python train.py --hidden_act="swiglu" --max_grad_norm=1.0 --decay_fraction=0.947 --train_tokens=106900000
Each number is 128 + 32 x the weight over the matrix's rms, rounded and kept within 0 to 255. Layers, rows and columns count from 0.

# layer 10 MLP up, 256x96, rms 0.15, rows 68-100, columns 0-95
[[164 119 118 113 133  94 130  94 134  89 141 125 121 182  93 141  98 158 208 140 132  98 127  79 137 159 126 136  96 133 189  80 133  87 136 107 155 127  77 172 108 167 150 138  94 156  13 120  94 141  86 109 123 113 157  68 110 105 166 174 124 170 128 142  73 125  81 169 228 147 109 110 101 102 123  67 137 129  95 162 136 151  99 116 147 118 153 120 121  90 105 144 106 126 153 129]
 [144 162 133 122 131 194  86 148 143 147 110 167 140 152 104  81  63 169  61 191 158 123 166 176 104  96 104 128 142 105 135 125 114 114 143  78 150 135 137 121 150 122 112 103 151 143 141 139 132 124 135  89 110 110 202 113 130 124  74 113 101 144  94 117 164 132 115 101 136 196 117 126 146 150 115 155 141 148  89 130 137 125 163 152 131  98 166 142 113 108 150 184 103 165 111 149]
 [115 156  99 115  92 177 193 191 123 100 142 134 179 125 133 173 139  88 168 199 191  78 166 109  47 167 126 128  95 115  89 224  92 172 152 234  87 123  96 127  80 159 125 141  94 122 154 118 202 145 123 109 140 169 182 143 114 124  58 124 134 153 103 125 173 134 183 141 131 108 137  82  30 191 150 138  97  97  61 185 182 156  75 172 145 101 198  33  89 141 105 167  86 139  86 101]
 [143 100 103  83  86 115 114 107 106 182 112 194 152 141 132  95 120 114 166 130 177 104 140  98 105 192 130  88 165 131 106  49 108 138 144 127 144  68 125 133 140 186 136 107 148 142 151 140  94  79 129  60  96 166 112 111 222 176  76 130 169 145 120 127 158 152 159 118 148 114 137 115  93 156 101  83  99  85 142 120 173  98  90 142 129 120 167 122 158 148 131 140 119 131 183 125]
 [131 105 142 183 170 112 137 146 150 121 128 118 120 137 131 176 137 128 111 136 108 107  92 122 111 139 144 126 114  98  97  76 138  67 153 155 129 154 164 196 102 123 147 128 176 204  76 143 117 127 114 149 168 167  83 169 102  99 171 132 133 175  99 116 117 115 115 133 207 121 154 125 140 120 156 115 157 131 152 154 121 132 149  97 173 102 133 130  99 165  58 187 164 150 123 174]
 [154  98 161 112 129 154 174 120 115 113  98 176 144 154 149 121 140 144 176 135 174 139 173 128 104 106 138 146 197 139 147 155 133 116 113 184  60 146 160 165  70  95  77 136  99 135 155 120 140 207 126 183 209  57  37 142 192  84  94  79 132 140 143  99 221 147 132 160 112 118 165  86 166 106  90  52 145 148 138 178 147 103  57 105 156 115  65 159 108 143 162 164 104 100 147 140]
 [144 139 178 174 136 115 128  91 105 117 116 172 103 149 132  81 149 124 114 134 164  93  78 191 112 162 133 101 109 150  85  60  89 135  90 184 130  60 153 146 153 141 120 172 145  95 129  94 165 129 204 136 138 163 158 141  91 150  69  96 137 104 150 119 121 135 139 140 118 117 102  90 122  70 108 129 115 188 109 163 110 129 140 140  66 128 119 135 144 122 141 127 160 162 105 136]
 [149 110 170 126 123 142 145 156 137 167  96 177 119 188 130  57 197 136 124 113 146  65 102  87 153 129 148 154 101 172 123  98  90 143 207 131 103 177 137 129 145  59 156 129 160 164 187 122 111 153 118 158 176 172 118  89 118 202 104 119 111 152 136 146 122  72 102 161  91 146  82 120 158 145 119 159 103 137 118 169  94  67 121 168  83 129 134 128 198 150 196 169 165 140 138 122]
 [132 127 104 177 156 209 174 156 114 106  56  73 112 111 124 160 110 121 161 119 163 124 121 174 157 134 122 127  76 126 106 126 168  72 111 210  76 102  87 179 168 173 114 161 113 139 208 133 149  75 159 150  82 130 125 170 148 151 142 111 134 120 114 107 130 126  88 105 145  95 186 112 192 150 138 130 206  89 104 154 131 110 151 163 108 181 101  53 122 122 126 119 167 117 167 108]
 [122 180 128 162 115 138 106  76 161 184  54 153 146 143 100  92 148 118 137 140  86  54 185 129 190 158 104 129  97 132 112 192 165 141 109  81 102 128 123  68 145  86 125 134 167 159 126  74 105 111 153 124 171 133 217 150  82 109 136 124 132 142 151 167 165 108 160 168  81 137 145 102 113 113 161 112 148  60 152 146 126  80 120 165 162 137 106  99 168 154 134 175 137 111  54 132]
 [141 124 141 107 136 161 120 116 136 121 150 171 145  84 107 120 114  87 174 138 186 131  76  72 126 141 122 186  65 113 162 126 159  94 127 144 152 173  89 117 104 124 168 145 157 131 166 125 114 159 127  96 178 147  72  91 136 152 169 126 115 131 198 154 129 164 118  95 115 123 152  99 114  81 144 100 128 122 120 103  50  73 174 127 116 183 149 139 139 113 111  75 168  76 144 106]
 [203 174 130 157 132 166 118 181 131  76 102 130 122  74 125 141 102  88 130 154 159 104 152 123 127 167 131  90 113  90 154 126 134 110  77 148 147 140 103 150 138 109  88 149 120 178  98 149 154 128 114 172 132 148 156 158  88 145 118 168  70 156 120 104 103 106 152  89 121 127 135  77 101 104 140 150 106 181 158 144 118  89  89 164 123  79 149 116 129 120  94 136 142  82  87 128]
 [118  99 119 171 128 100 118 121  66 119 131  58 117 132 124 183 136 113 148 125 114 175 134 121 139 132 137 106 126 117 146 112 123 113 124  76 134 107 130 128 135  61 174 155  77 169 121 170 105 163 151 162 132 118 141 132 101 129  78 125  99 159 102 149 129  59 149 143 195 146 154 128  68 131 122 172 156  90 155 130 117 168 140 138 151 129 132  60 150 140 140 152 129 173 163  96]
 [167 138 157 149 171  90 127  82 146 130 107 126 124 118  68 114 145 150  98  93  99 181 119 110 145  92 152 122 137 119 126 125 173 157 123 124 161 144  92 176 142 171 124  74 148 102 157 133  93  83 113 107 134 165  83  98 126 117 110 124 149 104 181 139  86 136 122 148  75  48 152 127  81 174 108 190  82 116  98 142 178 110 174 117  79 119 144  63 128 115 147 143 108 106 111 179]
 [119 146 126 167 140 150 142 171 172 111 116  88  84 168 183 112 129 140 145 136 141 110 149 148 130  39 160 167 163 161 131 112 133 111 156 124 193 119  82 125 118 114 180 125 114  86  80 120  82 174  69 135 117 160 120 201  94  81 180 132 157  82 132 149 189 145 118 106  79 110 120 137 140 172 118 118 171 102 132 155  30 162 145 153 161  92 114 190 115  84 133  85 165 142  41 158]
 [148 129 109 124 180 139 122 172 132 130 116  73 137 122 138 151 153 115  97 131 121 128  23 117 152 131 116 172  97 134 139 155 146 158 146 136 123 163 237 117 134 119 117 122 135 111  94 120 136 104 126 134  91 117 131 153  17 160  98 143  99 108 130 123 127 124 162 138 169 116  71 139 117  89 127  49 143 144  56 152  94 137 146  89 163 137 103 113 110 146 103 142 142 146 168 149]
 [140 128 132 181 143 115 134 181 154 136 101 132 124 120 176 142 131  62 129 152 139 144 122 148  97 128 133 109 118 135 113 147 113 101 100 129 152 119  96 112 152 105 151 143 202 166 123  94  97 178 168 122 188 110 119 141 125 132 107 133 118 114 173  86 102 207 213 103  83 110 129  98 105 130  89  80  98 153 150  97 145 148 123  87 118 162 111 142 133 139 151 172  73  96 150 148]
 [151 140  74  87 159 163 135 147  80 134  74  52 102 138  87 136 104 153 143 170 135 134 130 139  97 131 127  95 101 116 100 150 118 108 140 132 113 147 165 126 150 120  79 152 120 156 146  88 122 213 153 148  87 136 177 129 123 155 153 157 136 169 162 140 155 230 135 103 169 163 128  67 171 116 125 149  95 172 129 137 106 113 176 150 170  58 145 192 132 121 115 154 114 146 116 178]
 [120 145 115 110 197  58 105 142 127 143  76  80 106 118 100  86  93  98  87 134 143 180 134 119 131 173 148 149 125 150 175 157  99  93 112 106 147 115 141 164 126 103 187  90  95 156 180 158 141  85 111 166  54 192 157 135 175 165 129 115 129 112 126 179  94 131 138 147 153 142 149 119 155  44 190 123 124 110 109 122  53  98 113 150 120 103 101 122 141 149 165 119 130 104 147 134]
 [122 122  77  93 128 164 159 144 179  59 134 127  95 117 116 105  58 134 107 152 114 131  93 127 128 121 110 103  77 114 165 125 159 110  52 132 120  48 140 173 151 101 131  97 122 118 114 136 147  72 119  92 108 114 104 160 126 138 125 120 124 137 135 149 105  75 109 153 189 127 159  87 108 148 129 152 107 148 126 130 142  98 135 134 120 158 127 149 151 145 134  99 108 205  79  94]
 [117 144 190 146 109 138 122 102  84 181 141 186 117 149 113 130 152 121  89 149  89 117 136 110  93 171 104 123 153 159 118 149  78 148 148  33 180 157 112 131 168 145 120  79 132  81  87 135 193 103 117 115 129 184  69 163 114 113 131 146 155  85 107 151 159 120 118 148 135 180 157 134 122 148 157 162 170 127  99 101 122 142 151 103 110 119 106 126 123 163 103  97 105 130 126  99]
 [145 167  99 123 177  88  78  84 109  98  84 144 157  97 145 108 216 125 149 130 164  47 192 139 135 138 131 110 156 143 112 119 176  92 104 106 144 122 162 104 128  56 154 110  92 124 135 143 161 108 125 110 133 129 136 147 119  78  77  84 120 112 154 140 125 153 174 175 116 178 123 143 169 137 156 141 137 104 150 122 105 163 124 197 166 174 130 186 176 157 129 106 123 180 117  53]
 [128  90 115  66 113 163 137 117 145  88 124 178 136 121 152 104 229  94 149 158 147 126  42 103 140 190 167 100 147  97  72 135  85 145 156 110 110 134 150 127 112 151 144 171 137 163 144 117 120 173 134 137  99 140  45 106 119 105 118 159 111  56 134 111 203 144 122 106 110 116 145 107 172  95  63 103 124 119 150 142 146 124 128 114 120 147  99 129 120  54 165 128 105 128 139 148]
 [125 144  95 130 100  90 109  95  85 118 134 148  91 149 150 102 114 106 123 143 138 148 200 112 122  97 125 130 132 181 154 144 134 128 156 142 106  66 150 133 137 157 125 159 139 112 171 199 108  94 122 181  67 104 147  64 126 108 157 150 120 172 155 143 126 161 132 196 151 157 143 128  81  88  58 131 114 144  86 130 138 128  90 137 167 142 132  58 128 145 144 115  95 110  34 137]
 [124 160 141 140 173 124 122  88 174 126 159 114  94 208 146 147 112 102  78 133  57 105 151 119 118  96 142 163 104 140 183 139  70 132 142 116 102 152 158  94 199  73 128 173 164 160 120 108 151 152 116 130 118 140 132  90 168 104 135 130 144  93 133 122 140  86  95 133 113 143  78 187  58 135 185  93 151 141  69 139 138  93 135  65 167 126 121 129 143 161 132 114 176  87 127 143]
 [112 189 168 171 122 116 134 116 112 208  97  99  78  74 172  92 162 147 148  99 148  63 113 102 137 121 125 173 150 131 127 112 141 135 119 114 140 121 124 118 102 127 125 150  93 151 147  87 115 128 198 170  79 108 171 111  82 187  88 167 150  82 128 159 158 142  87 127 146 139  86 130 147 123 214 109 120 117 132 110 142 116  96 178  98 154  65 102 118 132  84 137 118  92 119 120]
 [132  96 139  75  87 157 132 113 148 117 134 117 119 111  98  88 128 162 143 108 134  85  94 165 140 111  56 102 133 122 148 133 166 133 229 134 101 157 146 108 193  85  61  55 133  97  99 166 148 136  56 153  86 115 189 129 136 101 115 100 113 121 121 113 189 103 100 135 204 178 101 145 109 106  80 200 110 107 163  92 132  79 153 102 146 128 170 208 155 179 133  77 106 188 100 146]
 [109 140  89 136 136 123 119 180 119 120  96 102 141 157 102  65  91  53 124 118 106  84  91 132 100 133 185 141 156 142 169 161 124 151 197 116 133 140 153 109 114 174  78 132 113 129 142  86 156 231 118 145 188 147 111 143 152  93  78 124  91 132 121 126 173 110 121 120 124 159 187 154  82 106 106 114 178 146 118 142 104 127 125 136 154 130  80 112 101 152 158 138 200 107 145 161]
 [136 192 138 146 142 130 136 138 118 117 143 126  99 146 130  88 118 113  65 104 122 113 164 137  92  96  92 143 189 185 136 122 152 121  91  90 163 141 157 128 150 115 160 104 113 109 174  99 137 153 127 135 141  92 131 130 102 140 110 108 137 117 121 164 198 135  93 129 128 144 107 149 104 106 146 113 149 128 159 100 110 118 128 126 105  74 141  38 147 101 136 126 157 168 125 148]
 [174 154 130 137 126 114  54 124 132 159 130 132 118 169 103 153  98 100  94  74 134 163 151 166 109 171  83 143 131 145 132 108 103  95 110 165 104 140 155 101 165 127  99 110  97 171 157  74 111 105  74 171  95 176 126 145 218 105 140 153 122 153 137  94 122 118 129 142 148 132 162 116 125  84 128 114 153 172 107 153 162 162 110 135 144 131  76 101 115  85 121 163 124 148  73  75]
 [140 119 102 155  92 115 126 137  96 140 121 171 118  63 117 181 124  87 109 112 165 121 131  98 167 154 194  93 108 161 177 113  62 117 140 174 166 120 121 157 141 128  73 143 185 114 132 139 116 154  81 162 195 141 150 102 124  46 157 153 122 136 167 149 164 157 145 127 154 114 193  70 153 166 100 104  83 142 176 127  98 120  62 181 116  87 199 104 134 109 163 221 135 173 125 100]
 [129 148 129 160 154 156 186 107 178 121  84  77  56  93 135 129 112 146 149 148  78 135 122 127 154  79 166  56 100 109 114 109 170 104  46 107  43 118  99  72 110 145  82 118 147 105  94 126 102  77 126 117 111  92  98 120 143 144 143 119 150 155  99 100 106 170 145 136 143 137 117  88 137 116 110 116 183 103 161 148 154 107 158 129 116 128 110 149 178 118  99 141  98 113 151  93]
 [151 158  98 145 127 162 104 108 223 164 141 117 151 142 100 121 141 181 150 118 123  78 150 164 110 115 130 146 144 129 128 149 142  71 105 117 178 144 122 132 141 119 189 176 144 145 154 120  89 105 114 158 151 125 156  96  88 142 187 166 162  99 124 165 120 100 122 102 159   4 111 126 184 144  94 157 104 151 180 108 171 108 132 133 137 172 104  68 108 141 149 125 131 149 119 104]]